Each number is 128 + 24 x the weight over its row's rms, rounded and kept within 0 to 255. Layers, rows and columns count from 0. Numbers have three digits each. The size before them is the row's rms in percent of the matrix's.

# layer 6 MLP down, 256x1024, rms 0.054, rows 0-108, columns 768-895
095:123139141123147093109119146126138138160138161120083091162101123148125149161131131110149130115140081159110130119128116081136124113094095138125138124139148135135099114117128124128113170171104132116079115157146187137090138128168141146122111107112100114110129141164131203165145173129111182126131137135131111096145173124106137120152103149126135103112141164138139126100168106114143157084106
098:086115101155125105152136139114172112094139127122157115166097136142146148107176124118135150135155139152121101124106090129081143102137118122159143130096146120146132099140100102135105113114124150119131166117107152150109121120136087126055103105132104110093171188108115111108163163135111108155081084122107155110120127095135145128138145107070178140106134133119126111096111114106099123109096
101:132134096116115131132143129145107104145119138135139140121087131120133158169185139122133172147137119113109154100140167112137141084137155122131181132121111092135090102115149098126134093080118174122106130107110161118137117097167145118093058114118138145182115131134106098088088157121128169167162204105127136135149168188097076109136153175127126118120118158150118149125154095124135143109112
099:156128119084098129106126136105139087110098143125105115123129093118120135143137075124139145124140113108130140137105124102111163118155102163148134170132150132146109120109122094059087175146137125126112122160166101113080116119094072154114137121132133088166128172095155081123165104136110101098143114117105090117091100136093113147141102138084071107108103098098111151123126080121107153127128
096:147102110159101111150130116165192135091085090101134133150105125119122149121134109114138132129124144127102105135107190111136091149084130142113127127155141121119131118137120132107117090101121105100122118116097117182102142105143171130117125096103143127110135180129148127140127149113194119150117136128155135138175110133106121114139115150129133132115188134141161156168118133098123124133108
098:080129115117113129088148145129107164147142105146148138128083110114158140116106167079160144104107131144172151116143106095107062134109077136107147114136085135101127127146107151092150096110138144145151118084125115129168140101085127124124107131134154136116082099133138112131150118144092128140171121101109111103125173118141128130151128139139172107151118150110165139109123126100131144108147
097:140074144140152154112125105090099120163123136104181201098136122054109087127127111116175126134138142128125119065121159192180093145131136157095141118082145130112143113093093115122134109123150116127101101180142111114138122153178139106117058159112088161143141131110133128123134105128141032098095154132139108118100167084116094115125116125121138085114122161096102118136103133140084119082129
099:168133137119124154182141140096079136153140165153121065144130157074111159109122143128140135127088142122160177145133144102123104160143118135132110098131154125081153116127145122166102142096134147142149130113110102115138093157172139129109116106121136134100156118135137169120111136118102126112095111132116141132125096146103140151111112145075101187133130137143169136154129115141110123152121
100:132141143136169083137139136155121142105133105156131126150142153112154144160137091114163140145118139103150166138146164148109116161116145140116126122086133097173100134072141123131187134161132152119103155134159148145098171106145109085096118123117123127101150095139148117161125100116151139161108128089123115122156144111059150110086141144087143120129120138111113137166134130181091173073129
095:140137127113097129133155142109100133112139143087105198095093140137145128074116122117158139144131126145131172128155145100151176184104165133118144142106151157146157159101134185128142099098091166156128111131103105155140120164146126147171116157104114125088107115195138117115108061124136143151079080089159170150169068093055133163137167141149101127152143140127130141100149116122126125119158
096:093128097124094148164113128151114140112166103148153124097112105136145102124144108134160112136113124086145098127146121092145108125101143149125117144117150121146147117156125134152104140115156161091112124121133034144114113137140112140099120165168152154110132098134141111134110126125154091096120138093150101136134102127148133092073063132125150113144164160128131122175159134115118140124074
101:117110106119092137102136167146132152106127148157118132095135132119128138154145134145134144125149115142125167169175107100127152121114141137135122130116168094084184140138133104155108099136168120150155134148105141139158098173135147169144142144090134095105192110110136117104162172170133150127117121119097153124120106166155141159151123152120123178133117093139144156176134073129123111183143
097:131126139119089149092092130157157119142125122156130147114149170129154104127101137122138103153139121146085132145132162150129169146155104124128151162113092115150141079086097134091124124180135148123155138171130111131146123164148146104155146147110108130162140130145121135141132148111131139133160126154186134160109144168178137140127122116127134099109136141129135105167153147138137092150121
094:137181138159109149109140100159124115119107122090078110066119164148129131108141143127090129137145110123102144109132149173146128125104140136160123116159070089144143151106137138115122152111124126114160120144137149111098125127127147083188132150088130124166124143150145120142154090129114118156128097125139065146145141124077159173100102138095088101105104096107135146128140153160145116148079
098:130133127161159128121155135130119149153114150164099130145136102141097154103136136143103099118153130139141131111155094156129113126136161151110095160113163170131136101119130135117140120134128095146128115160129093110129117139134128142140125138154118145155128134105118161121129142128102149119072097137117153129130147133064125110151099147139106101113109159109078112098137143136097121161149
101:101129132131122109107084120112128142135157102179106109121094149092130113129156094109184118138117122099132138153114152082129088103129134111139125114120087156115110136124138097129084144132170133120144167126146136109110158113128110076130095143132100123081148116101139138130088097107120109116125164083175099082079113123119116143116144161106130155123118149106193178175103158139111111167121
102:114106150171128143129131145122158156124162135122066158083148116128135068132089160128127120146143129122097134148131182136119160124133123122140126093157125183101153078115111106115096121104095120143165144181145189138165154117136133141100092064136131152137141150161164157089143142088095138123106152147119076121107155161136147152132114113129142116033125151146110112129147137118129105171124
098:140143118153165110093150107128125126117124128096134166143127088088100118118120111137091167132147121117141172121100158158115050146114147159128083095132133120132139079141147150137204139155098119142079137108182132124096125119116132113143122090100135096147127115198122114129147120150094131153149137140098161160108151163119140132151114143119102173160137180138140121130129142130173143130159
100:130140108161150145108170110140111107150101130103103115122131150132115116143123136118132153123121144094155134132153124135118164131131131101137130138141162134147131132115136114147133121125201130156137119143146187142125101173111106144120102084136091140146157137146110162125136100118122143147139120136126121154143094153108101128155118164062114127173126112124143128135137110126164141126113
097:139138120116068143172120107103129134096115128092170138121124154144123148191117113104108145168127125165122128135161138130075176162096149116152149074139122134100104104148086118126116111159165131122098088090083115125133069162127097118149118130136131124175168100129137137127164088131130138161125125127130147109069121145122132149099109160124130139131126101150153109160162111157127130137116
101:125132136149134141115141165131184144133115145158179096120097131127164089092143165105079114158123131127174101129117185156149102157106097083109104095128138091096129121166153152098129108127117101108105113093195121123095144086137181108139139109090166176101151143121128111144130124156152133121147093125124147161179122134155116137188137146134133147156137136122099126137144108137128097116164
098:153117110157131108116149100135147125110096160137166150141149120131159124132141149102163151146156152128108110128144102163089169105082094142142145130131120107148116144123145149131122081044105104089133093158137172104127146122160086153143100085133121111111125122114155127147131163124158105155131148116123140141120082113175162138118099139115108111138125123083108157123120141100110124132114
100:091096143108121145155138116114138148130106174094106096140130119139087120148165127159134090093140150098197095098097100169126101156115170136181159111129126104115098089122125149085117148134150093134095191148154141156100186109096125131144095092136092138159123153113159156138117131114118149140088079124104198193158171111107115179135122108104110132131100108122075113092129117171154143110117
099:126136108135068151126158107078123117077125107162135122118108126144136112134162126142108120143118139116167129142116136115098119138095140102139133153133157126184114121143119126126109130118112119077096162132059117108137053117124096133083132098119129133122118144126119133130167148153149115102154104160130166102120110116158125099127118133121151126148153099118136128102089126176121124115126
100:156095112111076120146132102142108125132136137079126133115129150143108122169075115103120147123105152155129120116105119097137151105091151139120157146141093158141114165124085104117121108139100135109166124119143082114125137157094102119177157148136097106102146132149153147138160139113138120149152111152162097101089133148119100111119100120096099136125151125142111134134099072113099104128110
102:125111128135151103098147138134089137197116123111144125126149139135078139111114109105118187106153148127088160120150125130123154120124143160117111160110132123136093126100139111155144109129153142110143146123136109136127149066141129119140102150176102107110134126104127132141140117209165130167099119140139143127119124149135093099146172153146120101148152144141119107148068079117126138122151
103:129113132136123161094145137103098129130108126133160150152063097157133095136134145131163129157157165139114113121140120112137146141113146197109113146115162187147151114146159172164148142157124155134138093124140157113132163091152131181061121119149105114131169116083141124167135113147124118161090166094090117140152145135157112091152178111137133127125160132123122131117164146152172104119094
099:095124091125145156138177099170131146136118177093136158105180108139133134147121117153097125111168135134128124118116115139139126098152130110144142121110152122149136115153104117117138120106096111149128098138127109132140098106118148116167116072146135181122130153123112142192147162099159126099171172136145149080078140117140114163130089098162123130165132107127163110096132086106102095167127
095:121120168136093115121151127123097151085093139089148161095081152164115142112095142123129122139085140148161150134156124132131149123066164115139140150112150145121181121165132121118156095115110153139115122132109069099113159147117137158182170093138156077128107100127129124159088174126121121128133148148163106113120151134108161145143116102136120093173105159110092121091150138129146147177128
101:151139137124130136145122130137145133143158115157128119142110155109152074142157136125155104141085140112132101158115119065127163156098170091139123125121133113136079118137109114145118135159139134124100134109101109113163116081123111134117149169131098153132139138142124106159167143124082125126214156121152133109125094154138108129144146139120147127114153143121111115099153126128136151120137
101:117132145142121179097143113121160155113119178148188160135105165118140089171127140159115093091140133132134154131141139128138134112115120173144097148109142151136139143132116132139146088081125139120133142116149058109159155114103137140150110135124128129103103106099130123092149121143112124124128136102137093156132165102144120126096112123147145109161096095112131128114162098163149170150126
103:106127152155161140132105134056102134130136095140091129119137196075119100111118139146147137143142121124156106131104092148097116151095150088140135081117128109136085105132137101134162123142122123100101109092141095089151133097130156082116140078090128127128116120166085123102159118119140118147085131088077131124079139152147135136114127157149137113127126117133126157080119132112110101122130
099:095161133147140145140107101173123135148166112136146112159124128143125099158142109126119112083159124087118087121122125170107113116088167104139119139112095171102128141126111136116120130100137090130171151130081106154159124157112103113141132158118174116121117142145134128183171152145136141111135088101123149122102145114113106124151126141149087131106147091122129144102133171133113154105117
098:115120129115157123159102107104125112080128135147107135101089117091142077124096130133071123135121103147069127141109150123161082134100109111122132086178139139122099106159115125187163116125103140111084126089087127125145155129128151137136126117128132123117097111156149122130189114105148139091158150137147160069120099089129119134089112134153113175114124150118143101102135113127159148117118
096:142150097096131134133137134126154147150093139111131141122137130155076125146105134111122132165152126109107088130158102146091119140152153132167128144107133139127117103110108141133113166112146122112089140131162111092124138071121139113127088106138162132136107112093138105165118091132120134119150176096120139167118102099128116135142113101163167083153134115115121121163136098104095157100147
097:121109100134153141111148102145148144150162140163084142081148107122131118100093142148138130166147127136097104089139138104134145144126117104131112137101127147179148113167130109088149090136147116137151140091185146117116101156142110085116135204172086086184091150138144117133129130130128175126138115148123120128129141148117129109169102178148115110096148120118142084101151131094152116128146
097:103150117156135171097114141135129112108150144140106139126157120156119156099160152132151149111127122137131130137157146118106163114142132130150126161125139115167150172110128124108122149145133151115152107107148125093115136147158132132138126144113169073138092121113104134123109156145114142098133117137130136118156155169157135111125116125153127152135123150122149118152163105117150123135177
096:143145166153129119175181140131102121133151118100071145102121131120100147153121156131153112119147148079170104145124054151147191100122144116111108164141124119117143127168106125109155187148091126133124136113143115111133184125108137102134126121132107137106127182092108115139185158142171140151141133188136137091130122094123136111128184140123167143138113119125161180109145150125134126167154
096:121093122125109141128156094127137136101134122117107154168162119110134075146119112146202092127148151111103120094172134188120141122139133154133130129151109103144174140117136122125094161109067141131104136111138073121130124115130092123087122132116122089155107103112113135137117102154113156127084141116151120146064152127126098089105134127131106148097149110136165121061177090126175124138145
097:127085146140139157160127130133134108119163152145088109092160171089132144091112157146144133137142098128119122107154115157104125116139116138161107143140110138155132114131104156138191099159119141113139145201097078137115157099130145131153121148127118140126116163139049097135096079147159161150104116106132179138114118135143147142126132169155125072130105143177126103116139074107118111116144
210:121126114144160148110135199115136125166123147154105135121117150156130152139166136160123126193144125148128160156168130158129123123140110205160194136096143149175164140139147132105155159180147157114164119133155122115139152159138195145146131138165130095151116127113165154135146137143138091144121177149149110134138120162128127158116165112122137112150108153115099126148122102118159209120157
102:159142132095107118122115103123113100126105142139097085137133113129140141117145113098134118104085117128115109180132118111120110100107099126133125125116139109101110133114142128153119151107137152158167154149146134135138148114125168146143122147141103132113094129087120118149094157120135151135111124127152147129114126099141104135106144127139116129088115142118181139142121142125119078122140
100:106150111157154103144133099098114131089184150158155133109112128134138144111146133144152127107097147095128106109185112100115132123127130119107108164148145113113145090118118138167075152118121108129120112119099116137134157120132128098133169182123132114136153146089087132108102122100133115131134122170150057130140137142126111162098111143147144123121097100150142127096158115144108127122136
099:169125166140111088125149112117085127102105104088111128139145149134105132137114119125139078170128138151160123122125123120129088129102165095144103122119104115125125171086147130148104141115165131175167132137101139144090165127108147084117171103126156126158147154140117159163127083108141156093184087095148084131165130115091151106116122157117130160108085131123122144094137098154123129156108
098:114094099147139179102165110121141129172132155130122095102098090123092152150116115076159140124132128138142138113086127139099130148146139135190097117117144142104107115120114122113108104110130119082108105157098126097145130149136127116132131160128144061133125142170162137157117147117114128136140125134124074132137166140123097167108110126084094093120111131135111172168165099132152128156109
097:091174131118142082130122081109104128147102129120089082104151134133130098141133087134112126109100156111133141125115090111131135084157073138119145138134144155133115097132122189164121082121105130067175176135142155171120123144112120129112118096138121133105124099151111107104112122105155162135150173161116114182107158101075133096138102111149133136106122114111136136127154118128108129164156
093:137101125125143129149153144112153129153131168113144105148126110122091133125109102149115166169148133144116144142126159113110111097122117174115126127123138125128104121125165147153100182156164161122122127097177125157136101124113121107156123100143100183124105124113142158148134201107096095159104150097136154110173106137111144115122110119134130158130128117177124127164129127126140120146096
096:163092166129125157126122137149140139096111136160221143135129090100135126158146135141130144174140098072124106140131127126132132125155157110117123099108163118111119143107158129150163117134106131094138150097131124117144132069127129155122170112152094124132159126100179148121158117161097123158108150127141136115169176148137136104117123152114115119154061131113149131135135124101160165131142
097:101143113141124160173183129136095160092133147155183166128130095143077121145148155145133138109145134087155124120133163118142126149107161137139127147153111138158169109131125136126140090115140134114177141146112124132147161113131133154125139105141115103120121149105138096171079144155155142124095121107139109114153097143124140102142154101166097081135118129122109112124146183119144118110123
096:101163100136113097104158137135116144131117131154163080131175150140101108151169168136148124120152137146144140125112117152155171130106193113151083097110138132111106134122110150101073132102108100107100093108151103185121108113119119094174104077122137111124131084110149121116110141115119178148126132108101094142086125128170136135149087114136133118145135141118117145121109137134155152081127
097:131130052156089160172161117108139151129126103156091086092136147175111114094149151096173123152135139123112123162160115164144161136099142112123126154119100158106190108146157154118106150141133121126124117108109137096123209127117133121124136140124123137132154165169112150123136126123096106090167106162176112133136139143102094125114117131147103153129173151149181137117150123154145122159146
100:146147147101114114107104083075117111134105100165144178132126124083106121120137138117176109122098101113122125104154098111095159136112118135118147124165180127115118126101108099122121145095115133150126109107111083105079113108112099072135136085123125068098098131167141161143157141085161116125123087153133092103124118125165102106129114112132118104127133105121163161114092109125111110148085
099:156083123157101134155109149106133120107119117116107133119100116121111149111080084147154145128156127143106152131102147132148185127122110154128145122087122096122151103086123075109155104097116142145123162168152087085109096144084163138125113173146135136120124096121130118124129096126104143109068147141117178168141138144111155107120104140110099138109126138151175131106105075165132138064125
101:146136125107152118096113148096105116176103145169160135165106110131173089112114111112124127148145136123113187119111106127161125113154122115105123138126139138166148105138156113137119095146135120134158090109148117120112153105104147137105147148083102138113103117165171121085132142117137086130141157125112122150137121093108084121128130136119123154172138130128113100109132131095158108139186
098:109138163110125121105150132040105124114126134132130119107128112130151124086143150121145126168135104130099139120127154125142105172083120127121161153129153151180184105180139135161115159108126127147121138097101121126158130122152148112098134099129116138131158141136128116137117174108147145109147149150151129176118107126066129112114121162096118143107121116136139119134122150138136133134140
093:123105160132124115140134127145110129122134144170098108124082109151085112123156167090162125102145129124105131153111113134124166122126142163161112110085161137148121152103146122114090102104086107179128132146122114080129139153142106155142136148119128105111156115103115157107114130159138172148123145119136172133136181105095127118154137169064111124105080130152135154146118103147145118119115
111:137111108133194158160104156141084040125114111125157102123112117164072092107115128098134146144119135125155129109113172130120157105147128120087107161069156151120163159158136162140152138121147112129122129080160079138116139149115158093102112099162149145100148137110151157139084152106141125124100128112155126116076113149128130110126086110116168145179144110143113160149141155144139122146124
106:108144116134145130120129047087139157115115172131175136122161116124151139136140157173140147089162091122170142146138145100095147110125107095135134130150176136119141138116109121120152067079121092144156128128147121111165132119147122134145138171169170070135067084129136119129161144121128122184168080142165120156139129152097105137108140132142093104127071119122156149151160089127100131153155
095:097118115135147154156107103137127127152090057113119101131112130083103115083100107129152111125122113141125166155137127086095157128129124133129103137100123113109110162142132145134130081119155170129114123186146130138119110104155116127106105174109110106132130142168142141116160134083122108157126113111142129111127102101161090124145135156119134133112083127121149105096133121132123107143094
103:137144141090112156140166119116132123132133109165098203127173110133137133105143175135131141158106099102153143155124140129098131160134164131135136129162131137131101146099145123149122142150146153111091127135135151119150138081100119157127137116133095129109122112138105114154141119165115103118144125143161117144163101137147126127111138135140118131090140123169110133111105112144151100139156
101:112152165136130125124164129133111124114126147100096137123116141097100134116124103138158155144098127112095139100114096124128101110125148117167133101152148130114094113111137115095126112080150136129094090118107116073113165129107102142131104115131100137090147143116153151084117096100100126134126105115097113110075098156164107082162136136128123137165126182123103108129118139094167112098111
097:128121180142122096156116169100152142102115161119096106130096118114160138098151137132156162138171103150143116163148156178156123154172138130112118121105155111117112138186123133136137195122131155086114179131117136126132130135150158144124168138133120138141105136110064163061176205133101170105145138146090115130206129101104160180125152151118148133163066089137152124146112119119117119151120
097:112143133154118103127148103158115141153109152099081130121150154126127105122066099110098149152112119131171123134142120091076164152134085060113126123141101125108129117121098138155128146107132121105113116152108129137114158149124134135158119102119152106114133117145121179121117137081138135126129093162158077105105159141072113162167139139137110110154119119150073127146161143145141127113135
098:145123100140160124109123155111144148135154127128115135092148091127149136142126107150111112090159134133162133121107145164083176129096163168131145114106109118159134110167105135120116112137124136135094077153124183120143122139098126132113107185149142163116109159151137088071135104126102091142149110107106135154147083100118088164092100140148156126051105120109136115080137082130161129131111
098:171111179166106151097094127123147137119083153133175122115113100125114104119089155130122101163150127154066112188137130162137133162116139074089111125130144163148166134145136104108150121143126153092111120120142095136136109135126145139106132181115096113130105087172098160106148163115115132123118144150149136121092103125119091156142158152152121141144138120157139100104143146125143111164174
102:158119163142132085152158138139160117131072149156151120123116133137142088118164164136146118152134127095178129161174123180168138144091112133137132114120147145114109143094123139157113139119122104114114147123165115139120155120139131144097119129089176155146070131132140123150131112112146137118137101134088137115135125110134096121164135111123140089145104126107120128135090130128116154140145
097:110113141122168139144056128117190143107132144146165072114146146145167145147128133115101146098125101106102096118122127137152133108170120136156149131105056128108116195135103108142165151140128110084118111144116124146134150135113117146149108139137153165152114142156129120101100111120113155141108109143170128126158128153115109139096128141116170117061175122104133142159137145112100118140096
094:101129110123089150117128102114147128102111127140139074134117122102136146148145094101136159106153136145084139114123154157150142163114111134146102130169111103086130129118142133120142108121136117127144121162110086153105107129115138148090089081109124141112136092120154101099138097114125169144077161105133151124113128148112156163072126121102123120179087141119129099124181103166149120124132
101:082175149136138094090149153099141135129111124122105139145173161117126135149127131119100146116128101097140111151123121117120106126143147090126095135130171078151172164153126154119151119088152120113088122119142090145130111135128134144123096171116148103135123130144092156107138149126120136143084133111100095108140120112177128093109118123158153134155140142141077116102101149104102147085158
100:108129141123132131095104136106128128124136144152160121138118130117150127105125111134135166135151163119190156140118113120161150087149049125155114115131132140109152091099107169143179149140126135143153128142107157138156149138136136103113116116132150073131130082129120123125120140085126157147130139131156122122121082125136105124115132134165112177127154102134159153105159144133125100110110
099:107113125101162160135106134111125123138105130103111096099110120123111138094143117090114164103139110130136110154116135129127171171153133132148154096140081139131146140114117083099143112143113115125130102133148127148138136150107123143136131113100116136154137136110147122089121145154090155167154150154179107096137140119104115108124122143119116090162133163145165151072096093096143146125115
097:102158126125163152126131135129158109069134141134119123078125104107138113137129138129101140116068121164127125144157113134128125129127115152135125116144109107159081183112158106123154133132080137149122158114135134106138102130144157148170143163131123170133114103175129142096143064140174131129147159159100143146115136123172126156099150120140137119064096135096130105135100119108135129132139
103:115119107151099146115168127160112112115171109152095154112174134164144151137133145134137116163148166091108128111156147172118155110132095133110130149123138089144160148123133122144101117175084111155198183135109139117130136129113122130149124122110124150076125123088104159110147097186118119151092108139109094101138107145117107108138123156123152155132108113121112111137148141127117134117139
095:120116139150139123130144123136131120138172105115156160111117148103116119089165119140149157128108122119125151126104123142134166154141143121092122121134116110171114166109133169127146121135109116113205119106129165142104160123097122090114103135052176123124131091135075156112137099126112143103115095100128139126117100128135091136120152117122119091083097083145179116147107097146129127157124
099:132081092124114076207120173115163133157156077163128137142163117098127143109112136120137155094134113083165126110132106116118104092136126136078118147123141093131119118136162122118147141126160143100163136130106109190140130133091153135126127144118092100147093126059074125152140096141109136102124142081132120096138108096119097106105127137181134191168091118118089161122109127152141117119113
104:052138079151145109123132135112098094148101150131106114132158122096091138154141115117164098089092095120163110107109087153115072089138125088127140102124083115108108131141119104086153140082105111134144084120098108117133080150114133097146103128130143126169162142107165169090124101086088123119176083118147082097127162151123110120132107158167115125109125162102096140104155128140124140079094
102:133152112135180167108162108158117132118126097136133154170119190178149124153159117109137116127115121152096129116147154123128115114100138098121143140156149153158124102142127103116139143094137114102177132168135110109138159126158135095122136153141107084135114133115123122141109100111150168107124162114127135152139122144084138103134124119157120171124121140124091093155125138166177114119134
095:137161105106153112111111150134134115106102164122098126095138128062102136178121122125098147145127117122115152131136096107138101137088137143112104127144138137151176140120170092116168064099137124126150138097166152119097124136126180106086171133120120132113132141108133106093124075140122144131131115155156150113095094160096140120079128114117105162118108110143194114110162082119116142131103
099:121119123151160088130147154132132135118190111117119072135121141143124155140140130101130149154141117099136106118120140081099092136080163126137105168133120148139114118154128117147149178107143120135086135105106171110119125110163113093096134101137120156107155146181129152121134165154118119110127158076091118120153098120074136111109082154167181161102138143123084111135114154155101112148152
091:154111138100132140168093135130116153121087121063117091113107145138095124142137145120099121140125091121099142103127117121123084110128096108155139120137099143089114151113149114166113134119148110127143104129125139123140118137126148127159129085167126133121138136141132146127108138120108095121128146148116146184093106109174116137061132110136155140112128121133087147099108130139137132089128
103:199140135144157124178155144118128154106127149100109096110154132122144126141148137117098114159127133129131140162133145129146119161128117126143127133112147147159134155152118169121109149124158115145149161147107172115127068134129144134160121117138124098112092160119139152072122079135178153140114167115142125177100156111175132104114129131148138171133143157130120090170074167156157071140143
099:172159121142131141152146123127145143133126126115123136148120129105089145108130159142133136159103137131143088125115159113123154097079103063116125142124119122159144122142120137126162161159145137125064126118146107126120121127119101167129202197120137120164116119139122121083152139153094121137124100176134090168171115139115157126180130084164143078134111140120163089121129096090140135166156
107:161148168130145098163116089122129120119147078101102111173152161154118140178145122122178131110101121160167147084151136122136208132111175124114123116131126131094107157136175189116119157121128110087131134120119160169103171086179111152107137147135140148132158137167130111149102120125093140142123101125107155142151109116117140068093142136125133165168128119133125154120115160115153125125131
102:143135114132141164146129105150147135094113113176094120142084145158154100135070129125186121149161125131161137128124135155105098153119132084132114155165118125147132130137121160111134137115143134164094102114131120117110108138125116110116159160121159134112163136136132162148138098135135075118171114117130123130123144164144140110116173088173150161129147105149202093118091125137129122123107
098:100130153119095132145129166167154143154112152122140161139136116139077150121124118146090083115135138095111149094107136114122127115100177120141125109145116085106158096131080132123189132130139108114135105149139128098157090132080143137080145151124126108142130106144140133106121130164121178116141174124119144135120152149128173137170116133139092078105124100091155115100110157095090115111092
102:131138124109151165125073147192150129157104111145079116148119154105082092143151150121067117119112120107145150123135165120125097116157128123135144115123101141137101090081149145100159119128102093120120145127108135136127160077096115109145169150113128146196108154138151133139119174094127160130149089166144110117117140157161125096088112146112112130141096151093113142101120091139145115128104
097:156152146104113143139075118142120139129120131152082127151145130149095108109136119158098137124170111137096153109145118141129090087165101142158156156119146138147185140144114110124122106143122121141141121158114118113113120129135128078169116109143127098146134119154158145126099145130137138130159157132127166109099132147161183135134166111103080126144098128104100109137119099144130157136161
099:174145087165103179085158111156154128115125145127131163099120139140140107101153164131147130139135138128135114102108162152163133119103104159115111128118146103141144118152111154138109117066128093175165120107135135137142105126078125155161121089133139105124112134137157091115100107122134123117098178122143168106126167131115111143139106103112082100118133117112180126078131141124135138156137
097:116109128145143094157100134120149133146119152091085147127119146103162152145093160137149116155111127148095109131117072166074097131157132119135150116110121091126124110124137168122119106128156132103112086121105137074115114116079118126108073149093102097119157138088099138117107133139128131117138162086153150124144129181100122150112105148093169126128145139118152127158139132103091160086098
094:101116143088141171083148131106154132147093127128128145136147132101146125144166097118115185101167119164090131156111178145154093135144144125109112165137144122142167138101130132120140109120078118138152125132123142108128133111177131170113148149087157090113140152142116146136168129100128118119119095172094178107145119144117120095139127172116106113114127119142132144099120105115114116138158
110:127130152165158111120155158090149134144084156147121155121138064133151119127170139097178174154141109117121111123112156115139139110125100141161150126154134162140142115136126165088138114171116131124137120138115124148158146145157109114076103123109111156165160157106069080070118150104078123112102121149118082115119127151135133135126153120136167125138120134132102125140120166098133136146153
103:117121107115160062115111109118150131130118079185114143139106096116103143165107136136133086131101111120116148103126114125196110104137109156148143103117153138095122131135107136127125101082141118135113085131137070123125124097123118109102148140118116113094138148133131142147105098082115133119148125141106096133133110119109154086134096142098143131165099080091117158083140107099114135138063
098:123136097147144147112111106141106131099149154164123143109103113082134128134122135100130130129144129161135075104105121091161137130109111146106108126157149133129153140163104134163182180149140157077134119103136129068095195197133135144148100143128149096113147159146103134148148135125072098151127138103117127088129089129165137149123162088144146073115130135111115110159115139105141142131158
096:121122118123183147112105121126158148069094118105141135113171116152123160114146143118135111123130100131130128166101135143113120126150161105103105113090108100137139146127148128124140111111147129135110150131144131165136097132115151142123161093150165198106114132084112108148145087125098118113119113143119111202134150156120125134149116141107127126119159156116172187148125143149106127174107
098:165123142117105097141165126133114114166141150119108106090087120101143119122133126171071114140179124125133165112093108154110134121106121126163157156115093129141125099093125108098158112140124137121145105137121180131146133129154127119119157150143127072104136109147110123105118101125099092138095095149085129100194092119147073171198172107102099153115098091135125104118140084086167152135132
099:119125077112138124148133132104151129181095131093096067074138091121113154112143121165061139127087121145133120100124119139116077112168087106146138131101103124133150129125098130119095117124143134145122090113142056136100110126112131134167162120163138116081143105142123100116118134101134104127139116103145143158135126079156147108148099085115154148151183139148058124119125102116115118102140
091:145135135140145153142188127132134132140086140161104172166125141145163116147148185133144139151167147136142134136140177184115110117131134086164111118122129128142118109161153103089154134096136132179126119088089119162160108100183145158102169129132089117137155191146168148113135138121129108105153134154110151137153118161070141144109131132114136139143115145129120109157097118126147124123149
103:138153123144100130090138154109117127128142171134141145120123108130144109077124130110150145135131117163131119102099153170128127142113150135103082124110139098132115151163099136106108051109151165097100152142107125129097118085145117102123168106126128136108153125151108077135155081123138120167101132139139119084109130157137159131145143102095143087095153148126083141150106102115100112116116
097:089122147109059071136098096117137103154125131108126104139169129097126135111139108113128136107097114087122083090078111114154171131146155090152111150123122127140096173132156122128105056112125142084113103184126151142136101132115131088138158151108090177150146129140124147160159111108104183137128122129124145113107098160135119120130104167157137111082091122137142143128159106146110162106108
096:104125110132134147126166123119138111132130127129125109085146148182130119154136124158082167126118116130092127157106118153120132116081085141102115131106149158185141162118121142103170106155108158108113128062119117115094164122137120133132118115110170146120114143129156125104142132109069152188112119103126121108123161130080137173112157118146118130121143158127104129086142077121094110120089
096:131125083087165133147084175105138140107131131076154156126089099143135118125169122101117148132095104119124105134101110068122136164099120103107124140149156110119154128122150155165167122093121141147113123138101182138174110140105127139159104135090124147132157115157118139120156117115102173111139146117159115107108152135156106163131145135184112124096121125152169141112160117126145175081130
097:150137078140156159119103109091140136140116104117105148106109176137128144158120134151150121107128118128146129117116112140090076139120146086105091068146094102123099083106098111152166151113175157151125117099084099156120150090108098153092101082152115103153121120106102134112132132143125117105123118137132192153125135131117161083102147121165115150118171136131131131098138178133081113131111
104:115124118130106135110150146117149143168098115130098110142112138125170114156127122146189118153113123130121111103141118156116147101132157147110140145117135130130099130145159120118118146155094175145098174112130107136090127141140192127139135138138156128146126188092147135131146121131147120134124099075146133141145139076170094130152116127087124145154107159118115116133145108147149094097138
092:155120136134100118135099150092129145138152111161102163193113181164136124137098126172141115167112130130136111139120098137133123157153113130163132118074155135128203120128141109173152102131133116144141101120151134124109126141115133169119186144129121154139144140155135160111087153101095102113148214159137108104135155146117134143073119111194189099156152113122103103149106127124142143164146
096:107131097102097096109098126121130126142135145100070124126115079131104122087129128128151122168132126142147115135095152136097156101111145155138128159105158147119108162123151151131136141131126184113138152127111132120141181088152126124159111158145157122136140106161108140182183144130131120115132125102109162115169184128138153110130122135129154113102142113131133142139098142121145093164142
095:126095110085095143135184145149124129186161122144154151195183074105165122107145125172131135160099123111144116108148148128162097124156135140131161128100153131163152135107159137110110158132170125120123130104147138184142132120105143113133168132154094171155128123098129110151155192116144126112124100133106105112117140117103088152091125159131107127114151132135122132175136152126094134122117
096:122135126162105102141113168121122149092110128152169149102148086174081155077147167164115137170144111128155119131148104136124077133116175140082108153118083172119140107109098123128093122132155115090162123160166160117141142083149127137095129127127156106104093121129155089172134163117091126099114102128107156132171109147079149118141121110135133101121106112115092136127127094123139112156120
095:127132104119134140133093144136136113115125113171077134107115130122085100166119135140154155173119133139108141123095142105132128124137137110127091179138112119161147141093187163167124126153095081072072130142099134112122119110115166145105124078097120102105136156121115145087140089155140095126127123104152118113130152145114129132142137141138129115098100138145142147150114132119098120125132
095:164122119130110127141125134132146122070153162166150146149114121194140143127140148091098143112118085093129163131123089138161170148148142127103114121123142138116157139107155135168109126110136107137098124124077146149117122117100134115108141124172166144108121157114112132111117111134148122124161148146137123091136182133141139124100145103115171147089163112153116129138135155163075139127149